From a checkpoint of a small transformer trained on Wikipedia.
Size: 12 layers, 8 heads of 32, MLP 512 tanh GELU, vocabulary 592, 3.31M parameters.
Architecture: LayerNorm before each block, rotary positions, no biases in attention or MLP, untied embeddings, attention and MLP in parallel.
Training: a variant of Muon for these matrices, 108M tokens, 6592 steps.
Each number is 200 + 30 x the weight over its row's rms, rounded and kept within 0 to 999. Layers, rows and columns count from 0. The size before them is the row's rms in percent of the matrix's.

# layer 2 attention value, 256x128, rms 0.0769, rows 153-159, columns 64-127
115,221,195,186,194,205,167,176,172,131,196,200,208,209,189,202,200,167,187,170,195,191,222,176,179,251,217,187,183,201,126,188,218,185,186,168,163,229,216,221,142,199,199,182,183,199,111,240,176,259,202,224,176,186,221,193,239,217,129,309,200,221,218,192,190
103,246,198,196,139,143,220,170,206,214,246,178,195,225,209,170,194,213,145,226,143,154,192,180,223,132,128,203,162,163,180,194,210,236,237,187,176,217,196,239,178,225,219,215,232,203,228,210,175,230,211,218,177,159,191,162,218,177,239,206,183,198,180,220,209
112,195,195,197,161,181,223,194,185,155,201,156,211,165,178,201,183,222,221,214,192,245,249,192,152,193,200,175,191,219,254,174,149,125,233,216,174,238,138,169,194,188,245,284,154,188,196,159,171,177,217,228,200,156,155,240,208,211,230,192,216,180,154,179,234
107,240,204,202,234,212,190,223,197,226,198,189,210,204,165,203,243,198,203,127,217,208,195,198,114,257,224,196,191,164,243,186,200,223,243,207,216,175,198,158,170,235,202,200,190,230,164,221,244,176,186,158,239,160,238,164,255,248,234,188,215,229,205,191,205
110,277,184,211,242,206,226,190,150,229,203,223,172,206,189,206,159,161,165,220,173,194,197,214,163,245,218,245,189,204,199,154,201,221,266,200,213,174,226,239,264,198,162,239,213,206,158,222,223,197,161,212,231,171,158,244,214,232,170,225,179,214,209,177,198
127,171,228,199,220,208,202,167,164,252,223,171,227,209,223,190,147,183,242,196,211,211,211,227,149,253,164,193,184,175,171,180,166,137,209,190,225,236,253,212,188,229,218,190,220,192,200,166,226,213,232,149,157,131,233,241,245,140,217,177,234,210,209,221,219
100,228,189,185,228,230,167,229,219,209,258,196,253,180,174,230,214,233,164,228,218,212,191,205,227,207,263,203,193,220,186,200,253,233,206,209,237,175,205,159,171,196,244,197,246,204,175,162,237,199,264,229,203,180,212,188,249,184,120,158,156,179,215,150,209
# layer 2 attention output (transposed), 256x128, rms 0.0746, rows 153-159, columns 64-127
130,207,190,182,210,190,185,221,269,219,178,212,172,259,242,141,180,223,190,207,200,258,155,204,228,228,173,251,172,170,252,199,226,253,215,211,193,204,238,199,259,185,178,240,212,233,213,177,191,184,168,172,209,149,242,158,163,203,271,199,231,206,178,195,151
121,167,197,137,181,197,218,207,171,218,221,195,188,240,212,278,182,173,174,176,184,183,203,238,167,207,275,208,208,193,213,214,189,156,198,233,207,215,203,218,221,205,183,166,213,232,234,179,182,195,161,188,225,208,208,173,151,272,224,190,244,203,217,175,210
117,220,205,196,200,172,194,226,242,223,192,267,209,178,209,260,217,215,165,179,185,144,192,165,191,103,215,172,156,187,169,222,236,175,178,189,213,222,207,220,192,170,191,174,195,132,190,232,170,242,207,247,202,199,173,180,189,191,165,187,175,162,232,213,132
111,167,211,216,206,177,248,205,212,211,151,202,178,214,219,176,163,246,239,192,219,207,208,186,246,204,195,228,193,249,150,199,127,176,212,199,205,221,220,136,214,169,229,189,222,196,188,160,229,236,228,181,218,250,217,216,186,166,199,182,237,168,205,164,150
136,205,201,179,178,232,210,156,202,138,189,197,240,200,191,182,200,248,224,167,245,200,165,191,198,215,225,154,192,163,224,201,171,178,213,204,183,218,258,169,146,144,184,189,224,203,251,201,137,125,214,243,208,214,262,208,172,228,209,195,207,205,190,213,236
118,184,217,214,221,176,193,242,159,222,167,258,144,201,305,225,232,238,149,189,235,184,176,244,225,112,188,172,183,210,208,183,178,210,191,230,211,210,180,148,243,216,222,200,173,200,247,149,183,184,183,199,191,149,220,168,137,227,198,196,184,241,210,218,230
119,182,202,181,166,212,185,198,162,185,130,137,135,168,223,167,212,197,241,191,146,197,207,235,232,206,147,196,198,180,221,195,173,183,189,184,144,244,238,202,288,231,165,183,201,155,202,234,186,234,125,195,167,206,186,179,182,225,247,186,218,178,225,220,260
# layer 2 attention query, 256x128, rms 0.105, rows 160-178, columns 64-127
091,203,194,199,159,216,156,220,162,224,252,239,202,198,176,190,192,175,192,193,189,211,190,163,238,215,146,221,190,145,199,179,200,265,221,244,187,182,163,203,185,209,184,173,194,178,187,264,197,143,189,181,172,155,219,164,191,209,166,199,164,217,158,129,154
090,201,212,180,202,179,190,224,157,205,197,232,216,188,216,176,235,251,189,266,208,231,232,163,128,143,215,211,187,159,183,203,209,227,245,225,108,231,223,228,219,227,189,180,194,213,179,218,204,227,242,225,228,217,241,172,197,200,215,188,181,206,176,171,179
103,144,115,198,196,178,200,154,197,163,255,183,169,234,135,184,208,214,215,199,193,186,193,230,245,219,231,196,226,242,231,142,209,174,244,224,176,146,237,231,171,150,140,227,209,231,208,202,162,188,194,184,197,208,221,177,217,268,180,280,189,202,202,175,215
102,249,180,188,140,166,210,214,197,189,197,271,172,194,160,168,198,171,221,158,210,220,196,236,168,221,220,224,240,178,190,155,263,278,219,273,165,181,198,252,157,200,224,235,181,193,203,205,184,176,191,159,188,193,242,184,179,216,182,228,232,222,239,147,185
100,187,169,196,229,254,223,158,233,159,146,175,169,197,219,233,219,157,222,184,239,196,183,217,213,174,246,221,193,197,184,246,139,182,158,175,192,219,213,169,255,221,212,219,218,191,203,162,226,217,202,197,192,220,238,182,224,145,223,207,185,176,172,199,232
098,172,175,206,209,197,185,186,172,173,202,184,189,228,223,193,220,237,180,228,206,215,217,95,167,200,228,261,124,199,240,182,183,223,234,197,206,242,182,238,251,189,222,231,218,215,185,215,240,209,225,215,197,229,224,254,203,215,221,204,159,233,227,150,189
088,184,191,219,194,209,191,218,251,180,160,177,209,190,178,200,151,209,194,219,161,216,204,234,183,200,240,207,252,156,139,243,203,198,205,258,192,190,240,208,234,242,180,203,189,158,218,213,160,234,247,193,215,144,109,251,144,202,167,199,249,157,202,252,180
097,196,250,197,248,185,200,276,228,188,196,261,178,227,188,215,253,167,215,211,159,198,211,190,146,182,241,184,169,190,179,191,170,192,167,203,190,237,238,145,144,189,229,183,205,191,184,208,197,229,135,231,140,210,176,161,238,217,180,173,198,179,156,233,193
082,169,196,267,270,167,236,192,273,198,179,169,190,213,201,243,174,202,224,165,226,248,194,174,168,220,184,172,220,185,189,220,250,174,229,207,195,157,177,207,177,209,188,200,187,194,240,225,209,183,218,243,176,196,161,221,198,187,192,223,220,196,218,246,223
076,239,221,225,201,204,194,247,240,191,189,217,218,183,219,208,230,225,164,202,144,216,145,229,198,223,257,243,235,186,192,203,192,230,206,205,173,217,187,167,179,157,184,188,178,187,254,219,190,211,164,211,193,191,153,263,220,190,238,235,224,225,249,231,189
083,271,184,132,208,239,173,219,169,198,159,183,210,199,237,187,219,186,190,262,180,201,173,271,213,241,231,210,220,191,174,189,195,177,199,207,185,256,168,222,191,230,203,170,198,200,241,191,209,230,138,184,170,203,200,191,241,219,207,187,159,231,204,242,225
069,204,176,189,196,215,250,197,195,212,235,196,237,217,199,203,162,200,189,204,202,195,260,128,189,203,222,204,178,227,202,203,207,218,211,212,215,264,231,158,185,186,277,191,240,191,197,242,197,169,173,183,184,256,194,138,273,251,204,223,196,261,239,160,174
094,243,231,222,248,184,198,201,229,238,221,187,214,205,205,206,189,231,164,201,155,237,195,113,180,223,223,174,199,167,213,229,227,186,225,166,193,170,250,165,256,192,201,202,194,182,231,214,158,218,195,207,183,208,115,231,190,219,206,204,222,198,169,217,183
082,179,144,213,173,210,231,286,245,212,227,195,165,223,202,223,212,218,206,187,242,241,197,219,218,243,215,222,223,200,231,183,191,233,219,230,186,178,252,210,201,231,181,237,175,208,209,197,170,180,235,253,230,222,124,194,163,197,175,252,222,177,197,168,237
089,224,222,211,204,209,208,161,215,195,239,161,168,220,157,165,210,199,239,201,217,242,226,186,223,165,194,205,187,272,163,191,181,219,158,218,137,217,193,206,156,201,238,230,172,189,225,210,179,212,215,196,164,220,228,209,210,235,176,181,161,177,258,195,215
090,170,212,160,236,175,159,216,223,215,209,252,226,215,190,256,251,187,247,200,176,262,242,187,156,226,183,184,232,216,196,240,178,207,177,229,158,264,216,173,164,200,184,209,239,209,165,187,170,252,160,218,202,179,207,150,222,191,169,221,157,233,180,209,171
091,131,186,171,173,202,251,182,231,214,159,244,170,205,192,240,253,191,197,222,180,191,196,148,204,206,192,207,225,212,158,202,182,185,244,211,254,146,231,244,200,195,188,237,178,209,147,175,240,168,234,190,242,207,190,227,182,272,221,162,236,239,164,250,191
089,164,190,204,146,227,194,165,232,205,124,230,254,222,196,194,256,181,187,176,196,214,196,201,176,235,190,175,246,237,211,179,206,204,157,169,207,194,155,228,213,201,158,183,185,233,222,183,251,238,217,132,224,164,184,171,227,208,121,204,201,209,166,226,200
086,196,213,200,228,183,241,195,191,205,183,161,162,178,184,202,201,173,195,171,194,236,263,205,229,204,212,127,214,209,178,175,225,217,184,234,174,206,216,188,208,205,263,211,204,160,240,175,215,178,250,199,143,240,172,200,152,195,178,211,252,166,165,212,249
# layer 2 attention key, 256x128, rms 0.106, rows 160-177, columns 64-127
087,176,197,235,221,251,245,223,188,223,177,260,234,167,152,192,223,190,222,244,174,150,188,206,204,130,174,161,209,191,213,206,161,211,170,184,202,223,210,206,241,196,220,203,203,185,273,201,237,229,199,166,231,189,198,191,216,184,181,206,180,200,209,214,193
086,213,241,255,140,255,223,204,190,182,172,230,143,219,204,232,170,219,192,199,222,188,211,223,186,215,222,202,228,183,184,163,193,180,229,165,236,196,181,182,208,191,202,249,165,254,233,197,148,174,238,151,169,179,215,202,160,160,139,141,246,203,164,190,167
078,214,206,214,200,213,201,211,208,197,220,231,193,148,200,117,138,169,175,231,197,249,209,218,165,168,207,251,221,202,224,241,227,192,215,172,147,228,192,233,160,190,196,178,207,206,187,195,236,165,151,190,159,192,227,176,205,196,146,148,158,194,224,175,224
098,191,222,154,211,170,174,172,200,222,227,187,164,175,180,168,208,186,230,183,171,170,257,206,207,191,222,142,224,226,222,160,212,207,226,257,164,162,187,233,145,210,169,209,183,234,190,229,127,240,186,164,258,174,174,218,149,218,197,194,213,237,137,188,215
076,181,179,215,208,226,240,172,173,203,209,209,148,245,212,197,118,189,228,205,187,218,166,159,151,192,223,216,187,159,219,211,178,144,201,214,215,168,183,230,229,148,213,146,189,181,167,144,215,217,234,227,195,217,165,193,216,195,199,244,191,236,140,160,220
082,178,175,154,170,204,244,176,183,190,248,196,183,222,223,191,185,200,202,204,238,186,254,218,203,160,218,278,187,209,181,214,195,191,222,151,175,230,187,178,190,237,168,128,198,236,207,201,178,236,154,206,211,209,174,167,182,161,224,202,181,220,210,173,161
092,215,253,225,212,165,172,211,215,184,204,259,223,221,177,215,174,226,185,143,170,202,239,247,188,224,187,141,183,246,214,190,213,211,196,227,237,211,201,197,154,186,222,206,252,192,145,175,148,143,143,209,176,226,250,271,234,215,232,217,230,168,225,201,184
107,205,216,246,203,207,206,175,155,176,150,194,144,189,224,155,134,211,233,202,249,178,193,146,184,184,188,215,186,197,214,209,174,168,223,213,213,158,199,218,229,181,239,192,210,240,209,158,267,229,239,180,220,182,206,188,218,211,190,155,170,242,155,171,205
070,251,194,205,203,165,203,229,168,204,170,236,128,232,166,213,212,221,181,226,190,145,160,261,219,208,202,165,210,105,227,162,186,239,204,199,211,182,174,197,200,208,222,185,204,185,146,191,171,126,178,200,162,202,225,128,185,200,203,250,204,138,229,237,187
094,240,140,275,166,187,230,231,210,165,187,145,221,170,209,181,187,216,189,204,165,188,288,153,152,173,184,199,202,228,220,198,197,204,212,213,240,227,201,216,190,180,158,176,160,169,204,186,253,213,164,255,213,206,140,201,165,212,211,187,203,240,178,255,160
120,123,185,242,227,234,178,166,210,190,278,224,230,169,210,229,186,212,174,200,232,148,157,169,192,156,213,183,182,195,185,210,187,188,222,206,157,142,264,233,167,202,158,189,198,212,241,217,190,250,178,190,226,225,169,161,152,206,237,154,176,203,254,234,203
094,211,200,208,258,237,219,198,290,213,212,158,189,251,183,172,208,167,224,219,186,210,187,174,208,198,209,248,272,256,213,176,246,172,200,197,263,170,251,186,219,210,239,220,226,241,207,152,222,195,218,196,184,143,226,235,221,210,200,191,196,229,201,147,251
082,202,200,175,201,174,215,204,179,225,232,195,191,241,135,182,240,193,208,194,174,155,190,208,216,186,189,222,199,232,218,194,250,221,215,222,196,100,271,249,191,236,199,224,222,203,183,176,172,166,207,191,191,133,178,229,210,215,239,219,266,192,215,189,170
080,228,177,111,214,212,199,180,196,204,216,154,249,198,249,178,213,168,210,227,268,191,187,233,206,202,163,165,211,225,185,214,212,146,201,170,205,186,197,162,184,264,145,238,229,190,235,224,178,247,236,234,216,183,184,233,264,238,209,161,176,197,185,214,235
086,197,201,269,261,186,217,238,195,206,211,211,234,194,194,210,215,149,258,237,197,212,213,190,177,156,198,201,183,244,150,156,191,149,201,196,193,211,198,167,186,214,214,254,166,227,187,173,208,215,117,222,192,245,245,176,226,150,156,195,176,201,167,233,187
078,186,198,173,191,195,211,158,140,207,169,208,164,228,232,213,176,202,220,187,261,149,115,186,213,197,200,168,178,203,242,148,160,241,188,239,146,257,156,176,190,203,170,176,185,203,206,167,201,182,213,177,271,213,178,185,193,245,185,234,174,222,178,200,226
085,230,225,158,193,209,183,146,217,159,213,210,225,142,165,172,194,189,179,193,208,284,150,208,182,244,195,212,176,214,188,225,236,264,227,242,197,144,205,228,221,194,155,218,169,167,203,245,181,215,199,142,219,162,190,239,170,213,259,160,228,212,168,178,241
084,206,158,179,202,229,207,229,178,184,216,197,214,206,148,154,152,193,242,196,214,197,190,188,209,199,190,223,166,199,263,244,270,165,233,246,199,160,256,152,219,186,151,198,231,198,159,175,145,139,244,155,181,208,206,245,165,215,224,208,192,210,190,254,210